Part of a small language model's weights.
Size: 8 heads of 32, 5.97M parameters.
Architecture: LayerNorm before each block, learned positions, no biases in attention or MLP, untied embeddings.
Training: 287M tokens, 9881 steps.
Each number is 500 + 50 x the weight over its row's rms, rounded and kept within 0 to 999. Layers, rows and columns count from 0. Numbers have three digits each. The size before them is the row's rms in percent of the matrix's.

# q: layer 4 attention query, 256x256, rms 0.0908, rows 0-95, columns 128-159
# k: layer 4 attention key, 256x256, rms 0.0861, rows 0-95, columns 128-159
# v: layer 4 attention value, 256x256, rms 0.0731, rows 0-83, columns 128-159
# o: layer 4 attention output (transposed), 256x256, rms 0.062, rows 0-83, columns 128-159
q0 086:503595484469563507514477458574537560518509486491511451553532439471449475537533516473430529473539
k0 100:387477542587464524477581513605505454448569477474461488564543523486597531518524486523448418593521
q1 102:527514388380563496507441488547527465533481440528537593419479460613547494481401507515482474513477
k1 096:457535386492534474445513505550430455391442476473449544485540445549501540437535456499477540520531
q2 102:510588578468590454572452462506544548455480570509449539531396503422492604523528518415551367475475
k2 101:437479529508601469555527579516521470472408486424524546517518508520475463555476512465543391460536
q3 098:536532460550557625499521514466483494476525577555577517424511470488483543532540600556586526444464
k3 098:364489589523581586407448489557532539478463440542522583457535467547459499486542529458494406481534
q4 095:476510538403577466536486445537500505507477456496569445513463487526642545476454513454534538541500
k4 092:428500523502427453456517556528497492479457515527463544536516604530392490454544467458521454495462
q5 094:536440503451502500471442485509524535433405519459424412469481405518437446577478383447547508540447
k5 100:448481504521516564398565411467484440632441445492502432458487482471502516534492456483498438575613
q6 094:460468507561440510447538452435510449471473422442535562437559490511428442523580501454526459528545
k6 091:628561525510473571537396577612526508568414547585496489507600450588476514544460457515508519582546
q7 096:546526448469497431493506450524516524513470477450461536472431445434485420500545493382529548588435
k7 096:542471490441477516424568496542493544554506388505460503437434544510514374527536489534566422481631
q8 096:469471463489472499449512496576567476580450534506543441507527462471471473457557519523486399524533
k8 100:539435497475580523407521483471368465486427499545446503552532439497497547486487500512534510506498
q9 098:502556477466506483398489496492442612453558537463386483506466480479533469387600526410549531600493
k9 099:494502478567535501502480547488545500482458610564516417514568446477490461494499430486516591411606
q10 095:470413506507436463549504550655439578473527518500475461508466518520463457453482405552531477528478
k10 097:473478536410488544495522487473526451388483455425538454431455488449491515566410498520536530510620
q11 090:528552388504503523556416522378498429504465530577517441509540519492478559536492556545478528490551
k11 094:532454444536481382439521504538446452557577531412508446505532510477538491422535578500513431516499
q12 095:570523498509500576396449544569533531454445566449441367497447457539540511543442427570521571489569
k12 098:566438543460436444538473495445525492389506502446468494520519472508440477491541537552525487528577
q13 098:491473554482459496435507448397535473530593553450464510490550495494542516586547525533538402472490
k13 101:458471432522531497467577536554530467438423487504528459427561496464486551579435497460545506481468
q14 094:569611469537528498494475459455529494483528578438512564541405592480456556623471569448447542512491
k14 097:499528500507490417449514455504554592475500522480500540514539514499456515564536497523401502538489
q15 102:487585474537461513530578488453540497483457513489494523498517546445448470449489649557474469528469
k15 096:582537485547496530545483450391432522467475479409504448513527541471496462477534464547529512511506
q16 093:438505481498357517538467450485450542516572498499559481530496522512435469523515372501515506551509
k16 093:469397542562455482507500501450550333537529499460477466509467537496610432503486548448427463423370
q17 096:388543551465431556547535428610490519482518533575530548428542535535529471492604529502507427454579
k17 100:581544502487473414541428520551597458456429496542479585530471420433491505459458479499500460500513
q18 093:473502550456510525468494437371583529506551485524502539530579538507524444439475439531549531470540
k18 102:549478540542534413600602526431479494497434512490534472452493453535478468536560433508452492564526
q19 094:482543445523526433431442531517539509506536490450434549586590421422451415523548555455484438470580
k19 098:456596533487510530498516635494544513480500482454480444563606451474493469474573492509487506480543
q20 099:460390493505500546565435425467546456502559548562446547525512432473496420472430418457444478531569
k20 100:533512485543554537405481470495495468547444508487513545582423462433383468508494479509519544530469
q21 091:516448530528487564543466471525461547511505485476588513492468434524541507545533340485554427532486
k21 098:529480592495554461504587476504526523454483454547445594457541508419534471515564474589496646440495
q22 100:577519488519517451588494417511422596448479481461472508496512482494463537507516453613458473513528
k22 098:520454644470472543553471457543397461499498502386534471418495486437475480559495473567494518439525
q23 095:464469392491570352422526486483455400483553581556518538453508478556475483507589455467431591470463
k23 092:505400506459466460602445492561534496499550354485445478515564576557509411520550432435529562474525
q24 095:523498526482586541449464511506464579369441518484574505615531585473569509547473550594480467498459
k24 101:543566441505508548547587620445573457546444460510442557507535512614504520536494419600465464515531
q25 097:542534514477549463382522501419439532520583553423512490530490462469528464544428511523424502491558
k25 101:429500565355510558480530468430572506446638453598528399452542453497441630494517495472500525522595
q26 105:521546512520568417411455491521520614491491467402578507551513517469493452510459602484570554517633
k26 104:461392493606516367570541486525567442466514512511559486465573486515481478421491456548602528507507
q27 103:547429492509485454431561452407517435489432512468540451529452482467477513552431486482400435601393
k27 099:445510488468527479492506546526570594550480518476557501494479514446497491437479517458458543474562
q28 092:445507503517560506516478535558526435486523454591502431435483458520582546455523537482494555444463
k28 101:497485518460526470477487463497577554428525406577484470543474641436470565557570503404537466560567
q29 096:473490487516478495491498452450476430581494504484459453445545548422568532638505510487500547511464
k29 099:491423458559452604517583451492539405510487485475516534463552645439485491475487564495418500472570
q30 099:509423430507508516535531546506440468449558586484530451649491494512564460479498512479548526548466
k30 100:460487559457471511471523381538529559423478554485522530457499435513460538591446484462613453548495
q31 102:458502459429440516527488458414530478536576525531401505513464519462479508440497493512484514404489
k31 099:506533518534523540527528563584433490450575515437478508470474574499478502417527485485498424502537
v0 098:479486439482519496478482483447454531461518424498569449482446533542433639470510521489535479575504
o0 098:450483503538533525535543511480561486532494561523526531404534516394423487446442538580399501507489
v1 112:450545489561563439496578584500503527500450511465365459489505527487480546541503496448512600486380
o1 106:528485550565591535504493454501560558478498485515586492564464473559475445558509477429462483604594
v2 104:481443534470413463559486485433597554450515549530530465442540488497500440458443496479468505485492
o2 102:533504455473481558478512536532536458615534479453451471574401529475513511536521522529566577527441
v3 101:510447421535585467570549478476468407611602487484528487561502419540492494517454461512495617487509
o3 101:488469554618443517432468550468508510488444565468528407490499516538508461518486564526522489523480
v4 102:560522599542466482538377514487429523373556551438424483587635508507485604499507464395491486511433
o4 101:424460411405542516568528500477488465400500485494503483513512442564558501502464468605478552509449
v5 100:493564530502444567487490600607457505473470530490602408406574477579570511550496488551486520579440
o5 104:510407420411432474410522508461537402443546387562512532649598530429515448521483508397528442544588
v6 106:473542544476481431511399538437499625496479467526472460539580506489439548449505485601539577574466
o6 105:487479514524525560484521469475549475410553573479465517511409474523483551497473499464462484523493
v7 106:532464545537598471507513498437494512446499482540485479501486454569459539483450535528483441446524
o7 098:426466468506491477493501541473540384593539459481478508510535554542513477524507436524540522536446
v8 109:450474469580572491448474515468433582560529549514439484535532471500421461486503409394529415515505
o8 112:512579535509518443523503549410488509431449491433468507431524517516578462512456573654541486525487
v9 107:533462486471565434484537626510424556425525526493387456543456497469536479464438527546496530505570
o9 108:479483508538491510446455487472490412533521518433536480468505534499539497560596448458456394518425
v10 108:452551522479569480581484629629457514488469450416576599438484482520483474395397523480582526362497
o10 104:555481499495442518468483380397529506459555542476418351527478528523517488528526425457449432482516
v11 106:415435483418509505461575555431494533598547531527512470537556485548549446613465522425422477453524
o11 104:497526447569534433463519479546451527559428508503443509504433634486476515440502490558585511523539
v12 111:475476450533544481508490451480584468485523487574523573548494495523528536519526467482509483550578
o12 108:480542475563506536463470497458519564512467556483500581458500493494411491460495556518508553572443
v13 110:462458491462536532532488471440455471417357571509523503525516451499604514554494568571486535465486
o13 110:546522417503463487503455520484533499557541427445464549499477593511443492381447548425458427487503
v14 103:480528537508459605508483485548423468460490550456466487487490497558531559442474572557545554511484
o14 100:505483592450556457556442602478520541460448501546452518421515487447471450519533443414496468490424
v15 106:502456589514511567521444476526480463562514483528547521463406484522502506507399496501483508372520
o15 104:486536587572550582472493441599498464461504460533523475524561489450503515465447506491589470472507
v16 113:476536573453511523613541536535486489499506476465381523523523496471462478484441530550428437534512
o16 108:592508500602451455418418526502632512541502461553455517521465500508591508532592506487529421442468
v17 109:520461573481505537457462481477516536584491609442471579552539453477415462504547530479465429521484
o17 109:497516451529551463529643562501488553531535444533391414478533499589546559466491442529532566453542
v18 106:519498583434486444450568484490491501533509437511559456550475484471541514532441537413544451485477
o18 103:451384452478538536461470468560492541498472598483451581428506503564470540514515465677441592501463
v19 101:608569536473519454505571508485556419550459485434465469470503450507555448455490520538557444482459
o19 099:400393504551529441626524505513474492540536408591453383586422495532459541549444579456482506501519
v20 102:491528508484437419510444496482497613466563524522500496535508473457524574439452485560462498518520
o20 099:467450523448463558516520570423527530514440492497481551538521486540363497520581526438483556494539
v21 098:551479566464480424586511496487492477466527531587469487519539446452546462481413475519561506466535
o21 100:425539384545471494514409496509486515509581507461529534493458563506413603540578486502484446516490
v22 108:426505538537477538567456602569471387549530498567541482550492530457465519455474543452495505602414
o22 104:523403513502457515412503502454468528504446509497474546453500468541488481586509473547551534523539
v23 097:559504565492538512543437580432502582518491471420405480491456504507533567493490446480489482406607
o23 100:405469434520468512420506388582504571455502515468535517499554581505432402471479452581535583475466
v24 103:539483541489462497445401506386431438510506536488425512457487536527468448550462483559552534498562
o24 097:499561478460400556417566513523423572444457455494486557540558463440468520452507489484494546496552
v25 105:595423606427506436387568475463524495463523560495475410537377448517500471542525606510531533445462
o25 105:491492507601474556591508456486457516533433404439487566417609481422550514536484530496489557467534
v26 100:521535460468520588564515570420490442513481479443490499501565479408562470568454534502482535432492
o26 102:448461499472441465523544518557552478595488509536590503492425515511551542407442524480501540543513
v27 099:528446517509429535510450380541450518599479477469563508397520477577501607554506503552506524392478
o27 100:521517568522586555502509532573534424470523447518477509554483509592556520460512552436485525521490
v28 107:516509496493559586422550533570452466380563512473639496467458468535483469424437539574491412492469
o28 105:489397439546434497507499379532540460493410561542567528544562497534522503541576502527473551498521
v29 106:467578562502499537554435465442546497585481513500493570405434462577414455475426520505456521522598
o29 101:619524509507511458467519475550446610423447549526452466493582449450550504533514470488527514530486
v30 102:483500578475425462476588557460499489461507491554509509510481558449470503512586521440447533464539
o30 100:475489442542537564527496427494490470525515539448579464492521461478513510453443488563471496515489
v31 106:473494464537432566517513564522458472490470554491401480499516481594555378464428566457518552519486
o31 107:516486512442614536418448580544429531505398470512554483557516469473564474393486491517545405466439
q32 082:487538485568461495535445495531441476497493525471501439583494467523511533521473457552525462462488
k32 079:473452457447570515480474386460485429521547460411489500595493420440519475478428621509589520498567
q33 084:517435520570654497562478514421488591494520484563598486538468487536468556599469518544422478478375
k33 083:480515508582529570623536511464490521437506530413449551536485543441538496509440580460524436487469
q34 087:477511392499554418532462565464501468592540498525588509583459462486427529519463566515478517471565
k34 090:535510538506532395423474547526560536559444511510467544540537493441426454499440556511533559488608
q35 083:408404544498470563488509460503531529451457549539518436538497434513513421460464468579511591495471
k35 086:522524452585476478578499436499600481436512481516548594513603482442515570395484598559487489497527
q36 084:453462510522500606562527558495567545560482451568527455495439475420403499391463582614442486532511
k36 084:507484592526522521500537466549532534450493422488497536490425501480495499497549476524487446458508
q37 084:491585581547518512469460597408487465523512513452544564568541510471504405502521541432461461485566
k37 084:520490506425530521418522554472589547448377470527425532539586485586527489570562465623511506462514
q38 073:509414554436547544496494509515532405415544586472513374486561429443543508489619536526540507571382
k38 077:488428505486520511463532506555520540451475483515562445423386461451476359506578410467496391492541
q39 081:525518537468479489505571497479585499458522480402529522490459473469469526547601466487481477475401
k39 081:515589448546428461500455493507560518438507554473535486487415473528503500533571490436521455520445
q40 081:493422552502529457401524432483470493531590456564553481392468544604541435436454384553426551548560
k40 083:453509646524526577512415537483497542572514494505537504527555481488599444453459444459349456504514
q41 079:497492563362465507505609633535457462468511420426533477443559495485523497566426528435536495494488
k41 086:550580533488409474477442391442526510427607506539457491482559463546538573519473523488533505563434
q42 082:550461458532545542597456476513510516518439522566447439579591493493493394436555517498530397586486
k42 078:538582597585520580501546473449438516431510495480574435466560603453503447450480578456472443618481
q43 081:526474581449541515468535438683465552526544442409556468468439559472458464409465476561466451476451
k43 082:467606505545508465527410524477546454517465492455559516478541444566445508502595487495484459514445
q44 080:539591566480439566456490485494510478621537503466443530519508539514507475437543518595504519448446
k44 082:520454532479604532498551474579464430555525547492509533566375539481572428495540487584501512477459
q45 077:465564484580463497605493525490520440509462444435437456549568545504495595497490494439480516463508
k45 080:506477531587567531437514455586516520496453507536465461453511578502565526442460512461500469547573
q46 076:527422535452530519508512436602536521465442475445436438488497496508516462542462460440387499537489
k46 083:481470529488501560449475532492471423528522407407491509424481638531529474526499469470483452488438
q47 085:461503357539511516510487523479512561537535459557504528416481460561525455426499541499502471587490
k47 081:487577584430527537524465462525543479540523470458492458479483394482525462458433442547531531553456
q48 080:577504523445507466457614496572466433514573382485458593625470492503519552493426478483585460509475
k48 082:503506535516483481499490592510600412517492483503558414480369491545487482522510509455445451512434
q49 085:560429469446501497536417490549454428469468457494428571524440408490560443513448492450548534468532
k49 088:545538432512523454541476506566448485509524441426498533461455452602522515510431539535485452601420
q50 090:512444429469500487459468472495445596567526451453411479466608493438500480478461449405425505523433
k50 083:513486511469441485460478496446498462380405558443502497549493519553558486482397428487582497473463
q51 080:393476486437514479509392500473507388474640432465545527560571440554605534576548471542479525454490
k51 084:436491505470552501403454369512425429491534514553487499503500486487572507487490459571509448433446
q52 084:551520581606426489470515525485429524500450481529568415478465571515420466445519554429530498517399
k52 082:398526500510479574476556520542479538423595518492525441477530574456553508432603522448543527468485
q53 086:575523516427530483417504490464471479552480499486423430523522503471519426463482512540493529501512
k53 082:470444524514486562397442496473496465487476558462492467486527482465442429487441564484377476479602
q54 073:437610529592468492483537423460521492470537480426482495461518508431464454495522444577484538541502
k54 078:436487478547457472472557461480498427572457465501534470472501485516476458543438549571570479593523
q55 084:473456481570537478507461557437557475450445525448559490503608452533510475521558482465512506524529
k55 088:447488507526463543450578517477476518459469422433524429662555465591552658534512423509429448641439
q56 085:501437527449583503492488504544573463609508409480530583498377540496428581490605536479479478535493
k56 080:491447402528444443464397484501536574365528411489478553540530503581411394510453521529501479540524
q57 078:491477499553523459547493434478517534457416482492486490582467576456582514489517452535580494455528
k57 084:496469527528507505510501612444499498507427466520514489518581487416504508593492495486505530450563
q58 080:427486454526642512513491514518506489392560481460489455510460558551430516476539433459461458480531
k58 085:465546461540644480386467398427421474537512457473478468424555497540524515577573475487508531473480
q59 084:553635465494510483422468402492519514495485513570391524560591459527587533517514443559464535420382
k59 079:517534482499535514515518486529487498564465465407513573562558443544596427548456430555465481469566
q60 081:505552386590580629444451409502558470490474504488495499513447530518432560577494492471508455485488
k60 093:570472516531473548588497517503475512501499466520439484606506505534405488547457508429523488468522
q61 079:513542569491487560392624455459480543512442470490472558539496349501464446513497479575537467512452
k61 083:532628534533461466421581507420413453531579494440507492509515541503462543491570409457443462508549
q62 082:511678473479546389578531514435530515522586490482611520477496536424472431532557585532457507548435
k62 086:391458568536443494449470489509421492462507520455486483519528451500526488463483523522516608522584
q63 088:502453544563498512537440500436434465543505538497514513541527573520469443515538563528512509445453
k63 089:495563477484483385428513545452430495599491530474475560484601607503492459480516519454559461397588
v32 101:591515538500469488536487407497468503509467433462469513515425523440523486495540415556498548438510
o32 102:499526552527494472467479480534477482445543498547491546586495501595473611529467525523523509496439
v33 089:530529426503502476494461478573510511408488458469419502572630594509489494550460514559547510519560
o33 095:481448520521444469504614473481592526531461529547496512394393450552522442568561439474466454538517
v34 100:515505415511441478469460544462491397438572439560435525459559488465480533495480486565439551475527
o34 093:546518583465588521526536477443541479448445501529525462548528444504450542517566477477532474597525
v35 093:610565490495555484524447464542467486486464396604510502573567530480494491495509540590570448515395
o35 096:482432445492468560490546403497570495473537552504556498391534583460456451429451548399463540557535
v36 098:480481501484534441516500461560468510519464427443473485449484412545497446456533477467466373439497
o36 088:402536548465456506592553627475461529451593547596522546463475578571468448456491515507523611487551
v37 093:508634408448503479509470499473487472497447461513560445483539452509554474524533525496566409507562
o37 091:470516564561455526472639442481522566453527658475432544488554434483593499427421492530422606532482
v38 092:560430489492569473522554503526498527476480526503479495483406548509397526398541572454572537480496
o38 091:453518515549476404392440429546462425537580541561542373507580464459605473512498455578424450553487
v39 094:452561547516437523491447528438500382498489587550566429553464486469428440511568457525495478566399
o39 086:514520411504514474475411408517475555494514524451534555492475422451527606493353598556444561447512
v40 094:486570508536426508485516465494463491528480440519453524477521480426377512454426528431548538550439
o40 085:516541482562513499474426603467523543433536506495536522560408487519486503529544425568572420446474
v41 091:515478437470476475408498407452466504485417520483529507431559552528603480512510543486492412599572
o41 088:351561485456526536503509597488538477579484487516515551458430447488448426559437518545459560505543
v42 088:462549467461494496595593448444479529519467612402408516444478503549547505457457458559511635465477
o42 084:480414477481450600433470405494463482493550450536495464517457420489476478506527500456461441557441
v43 089:467545452492577502425512548516512472472471490527434568509394467429501579515469480485448438427534
o43 087:480527477537517510504498449480489428428485506424556527549532541593452486439516593517585498471406
v44 087:417554451426581545489504474460523418534449542471511486389426453503458526546488451469541480485568
o44 090:588478513525426554476627536615595639404516521505487539533588617467511439466464473457495446562447
v45 101:527444537410439464444444446422485546476555508466425456449495512490483467486524527427550475593521
o45 092:451584443435519555435493561417500501526570442518546466521513465518484519547466463482362482470462
v46 099:535563514504498459474479457452460575513544518504568481511554534419589532473429493485534495565512
o46 094:470521497486443562501428554506539542481569462560435536603446418547462481562504501503449500361488
v47 103:433589487504402538541398572534579504565566423500491466486508488444526529490511428496476454460554
o47 089:433481471449518498400430439524503475578539622590521515493547527551490561443546556455546500462526
v48 102:462479435539518609515490576525513511473545595422445523490501511466520540475529634545522476383609
o48 104:498501558485426484559478471507461565572459439492481527481507421524533524518504486400461513536492
v49 097:530493473481562534414499610534553545406565414463561506539471523436524519491526523459498424539536
o49 087:596556553499471505598509449479475552491501515569484493515536501538553508521553367547592587419496
v50 092:478510480486488494493475472520537471548425401479576411520480454505481442575464451522493431522559
o50 089:462499444431415609418500504553525509487529580528460528512469574424476527467437541557493518448489
v51 091:528500433570581597546519491488568474474516445517511481517551517481444496532527507488431406474606
o51 090:540509490476531526579523480525519519420530493538466554508424472487483479476475523455629536502527
v52 098:524506492522476493472536428537490543492513427522481528477510465497548513559538593486459446597543
o52 092:501529561563516426568532597452581415494496491464587477437488559519481457556414460437562472532435
v53 094:470521497465466419490480460577496455488559495452520546478465446537519578496477500447488570533545
o53 093:505487538558528569501475408573499473506471540502511481462479526488575528450532547523506446475379
v54 095:473518444471461496503448542546458426480489525531488546543482556455511534508535530494538543444595
o54 091:543479555506472609431557421555500548487537508473526468494450510573593462504455424381537468508452
v55 093:524542563570508487512564494567416448439455594574504480527516390505526477417581461460520478441459
o55 089:469467451414500398474434487478549503543410515492499560516572491556516534463496487544536516544472
v56 087:531493513382473560463500420532476550387440404488499473542493566483481459586415464508500480506542
o56 082:463531509480427538593589549558524506530481434514424533524427416550526560556555498383561498543541
v57 090:544503535507534465472487512435491456469529496473605532491507472531620464533533410584541449588390
o57 086:597527472483582406528592580526579564450490454584480542575506558527495555430484414424423529333566
v58 088:523427535466487509505433506550470447603496529480506516472509492442509456569472473508498470604561
o58 092:413463371476489558572573524557497468455442455477487419480446534531531649378503469454483494478435
v59 095:536517514496486499468589500441494510454564542566428548560469501525476548510614500504443537437503
o59 096:501475462553411543526475423552566565506551552479545572481446489497573475440532551386577491609454
v60 089:548523509509589571507610518494585469518610534485403493414528502575578529471546489489539486494401
o60 090:564545458433491460563559484508488504550466528481556486481387441455520463515418522551462568526493
v61 097:572567474445573472470504535521491462533544460512510505494486502503526455467525425630464557478459
o61 095:445460505555586526508590417527501459399538531492506570473537593413478558525487477469477482598510
v62 093:493511568431577466581514464603507559503561428450487480461465564436521530494518504555374528518490
o62 095:538441517477471579485463546476477495559437492521499478520476453504434401527474446527531444493472
v63 097:524532524474525438503604401598487573506530477513460448509532474580418493500553475527533607482450
o63 090:525476465551471559476545502540512407517444563538489540519409426417514531551484438480595458491514
q64 087:518489553488505516361527458585566437568492534466505532448535501521554496451519429557529552545490
k64 090:543446515485466492505556541531498513560447522560455536516482426592453539448549464493423472463492
q65 087:487399527485496521553488518526474548473521489534549504463409502532482522451578564452577485500469
k65 099:450458475471467552559510498578564486569542524588508484417481586509376487442531508529478519465541
q66 096:533572594537471384483500565476457520461491542444555458478595559517537463590495412529536480566541
k66 096:476601527482569474464545487467477529517445537526550453473418471572423491504485511521538463602555
q67 088:517470456540567512531457541518541521491581514522419483563431483524548495525544550480474517495509
k67 093:522520555453484474651556623405558474439500424547467524564557477551512488473564433451457495552520
q68 089:512545452481547486525506485536535526590544411405525488471433535486502470643462582511545471501564
k68 092:491468542406464553530539516573474483487504490555378514459507556509422535431482618489461486466516
q69 091:511540544536511437423432595437591520509516547546533469446504588526470494489455578517514491519481
k69 088:470422462490479520501504443545498429552488511489519418528453525511549519560426535498479450530511
q70 091:478495609483483351434507628507550512590535517552505566524574499521579393437499552471473474508529
k70 095:496420475574485470454554428520472572480563501494507401600565409516504600472563510510453530561442
q71 089:603541534469506516537570399504536528511462419477462415557447547569503524538535508479457457521509
k71 085:471448500591465503436463495543432481524480542612467629421555492472575475457535442513530575497542
q72 090:485536506409469507525497500470460566461591465426499496461385594523512468452499548408496489521487
k72 094:522481575554484501458575522527446480454511548542468497582513470480558358460556468467503476453483
q73 087:415557476465565449476432475513438412450476523391390437500512473604517585592590562473567526584591
k73 085:495473521536475498598553527571629535496548552611435527540574438570517470503442569394462529578563
q74 093:528554593500553434460499472460533469559545433555465458523487479556461496396488515557466505408426
k74 097:512442458516581547435548476513457476532547370516466449486421503385613576630451468457493449608565
q75 085:545514533463575566512559472477478554484420469481466435567611444510426552486563487429477494530510
k75 091:483569341538426510503469452576531423550479485480492499599508575579557545479463461540589455384388
q76 089:548563413510521465522495575593503514411494563491497493548524450513520467425491461519517487490561
k76 100:480493536477522391445522483436530451499475550541511451558495397471549489477538450541445547515539
q77 095:494443469532453508473528560503466517539517502551430427476506496555538514549465396522481496492573
k77 100:491584549482534529534486496405534553397537453530461482548513552536505518507541483529568507519437
q78 092:483528460440557497503549476491500447556534450517538458464512467458476542516393507537412435436454
k78 095:561526506487474461484423543538484497429482462428420480541435482513477424518471542489551458479506
q79 090:426594533487454413499506532531455470402455520477543508581452527544535528475508473502470517521540
k79 095:600517594519461526504465471469558465502562521529542598391529564563513517383490541523482559536604
q80 092:444479490446565471480391468453492465453455510460521594563496470457497515483557536445544520381580
k80 098:583570520397572499517480523495597475509479428553450512543539559550439565572490482532457486583491
q81 099:468495445463414455392507453463496449471551420503429551548493551525537571607497469494438565524521
k81 095:456514528479469548494546512549503505449572520401412584599489578515544478514462525463521512456480
q82 091:551559505455500478462362499538495441525509583543559530524518466579572500512541507472424507551535
k82 096:525528495562611579464554367542444611434458509550439398446564454552467528496506458514501472487544
q83 092:571432475429473559516550394518500551459584488575484596429608504518518535532485412513639511553451
k83 093:600597452643475471548457517524583387525474423530510530525462518536481433494532425456417502380524
q84 088:542566592437590493478491574466483571420510490534502604542542558501519462527496496493479430481444
k84 092:483496521524562551486506528523561523535570447547460455461475469565549439460512488485487507523428
q85 093:540567517512472429484408515634488602528504508453561470484553488497537464543528566471512412486625
k85 090:421521531520493612468551436573512470516610448494457491409373511494474574555456534466460483535501
q86 090:564522597471523496552570576566537589532474436514475506515564497534513475454478487475427420425448
k86 089:584586506526481520560520587526509565472478528469526555370501463437446486483537365470525485442504
q87 093:463552475464591561454431500440499537495468487463417498503523560441466655543558455588484409526438
k87 094:539493545457443563595454511499432469516538555510494500569437534450561448487587528386511463540492
q88 084:524569509566458582480478515462507479483493477533498502458503388524466424509510578514479493536577
k88 096:514464550531507509603407547478529547595415473530549449536553464430475544480595488472516493553566
q89 092:476518555412493504549442585522415515536523499418507537490460543469499423539614490467434488469540
k89 084:516522487572535531513508501481569560481484518521458501435444429483555472481580465624549514545482
q90 089:564482548460404402511466532505499472468511509522490523434447491390449550437477475459550484549518
k90 092:514484434481548507421545506489461531538462462428541475483525413495453481505468506551423492555471
q91 082:455493516616447616492470479423460365525547514541452524445498464517455583598466487474513538493521
k91 093:442463514482551580480516484424536486476571447540534476444481457416556526432560504515407490541482
q92 088:542460544467479578430535501557548611459453575478546500484472430485483468522483405598559480443521
k92 095:476515564549513515409480546471458387437570430479504579608557541490552545496529525471524531432496
q93 094:526516445477441430508449588458534430512455518522510480508513530455483461469553562418544478573466
k93 094:490394503482501433569377452472478473570563575480558522505464451470444422453465581582534482480456
q94 091:461409376407485581555572466490505491543603523443450534443494557429517504457485601522606502462516
k94 095:494416557510524524419398446564549496465500506507536527538550538450350459467487539464528559359428
q95 087:566376513505491543443501525458487570615534544532556505389500459464455505458498599532548501484548
k95 084:357497397508547543486515443517571490428422542541478503504347448470450491499506469506513461472535
v64 104:533455487492498504548497472474525531502489540486605495476375506436429529541519570620476417523422
o64 099:542547471505454465471544513518573411463405546469466517625537440470571506469424430504519552487549
v65 100:398543588576595512489534465465409527554472561550472469502474507525514449471452431539448447452490
o65 100:466569480498495497573532505573531490504531464495435547399514533544555457543460597408555512604478
v66 094:504468471499464503505485488487562530572427596549545487507570479517537565489557488483413551476444
o66 089:463533527485545450452502540401459547422542347506497556497533507524520418513465545515443510504583
v67 105:512517520469414547427572511558552472507525493612527524407419504469526523486532470456527482412502
o67 104:544467535431536470559492551479447533522456401531462443556435563541497492555577475496531539516558
v68 098:498593489551565503466600474434456454531512525520482509392524584505459519443466519455464425485466
o68 094:496498449500385475551501454463468526466484476487489488503513483480528537550477547458480582556538
v69 097:540562538485550552569470484472492509586465521537513476517451506550548463394425546411470495533515
o69 094:397491522454511540485451552495482508437628426441493530560419576500456549534413461459455475541453
v70 095:517457454444572530589575522454459528557408542516465525477402421493540503553528434565492466486481
o70 089:493357499585509538442484407479519417456450516583510561520534624422445546450472475582478523494543
v71 099:464430504469570430604522456463554451575552424507537375659462504596397533485467487492501494497480
o71 095:536528607483509617526553480493464506523522535509468569491488467483569553535496490493466541483571
v72 101:505534516493480491489535526586537563580445528498547477563511500444484547502527471445386524470501
o72 099:505466474517441529463470552363493499584569532503481521499386581584472431443496547479524524514494
v73 104:459482623518468463478480444557497530520556500563468558437585539545529490463507425494496474515547
o73 103:535455455502449486469559437441522479543479504489601408443452558466465454561522510477411464509478
v74 100:505455498566491539480450458463498549419479512497506511566537506569487559437474519454448529459431
o74 103:509508491341539418548378693543505424508520488554486492473530497437494457579485498517476426490511
v75 093:466487423575524446518429467656508460557419547489537516418528604420498420481500556507578526531494
o75 089:501522416515616475442489501364492530510524549462515463535549456473502549489481500505527433479584
v76 097:551528495475428474559485587503512431465558504498487444513468436496427509504501429451463544441485
o76 093:451475505523495553548512520423479528547600534550562505398436600497529450527476528469501510534488
v77 098:524639546477525605511538532408483489542493529464523513449510520417486513513539416516513495441424
o77 102:486410558418437496493452390504507435481524563421459579452476459580602509468510481458537568557603
v78 090:456627584508485486468483512516534513492465542431505565635576517502504508508518470497487478483458
o78 094:469521493529486511511504479545493527442505528540431415430491469421481473520444510518473402491570
v79 107:458458485487493491472578395460468529510504535507490489504489485507496483547536463429513535418553
o79 102:492488533491544435541568460499589593503435473511474528481473536457538501437528443483482510510502
v80 106:459482450549502604416389553477503484547539555465510504361462493450487540557329493439491528459474
o80 102:523474541446477406547550531514544528477527492533556468485441464456537390450556558479506488548493
v81 099:467517470506425482569521485507468383564458453457467442498470568488397529633415529455438509495482
o81 092:515537514461504409510540509505485587497461491534448508504473502532447554416484514543472547484535
v82 098:505475466503482552446562470498477505529522528545487457483445573473521536507437494507457554399484
o82 093:487496466469434510516500522438435563374501475471503596548470510479479568490528479499581500500479
v83 100:543452446423449524480505465454456552535511492457507569374547491417459519495475485471514549552577
o83 091:424466534443585542566572501520540457517495476520532479551501550652483412492492518391503436481546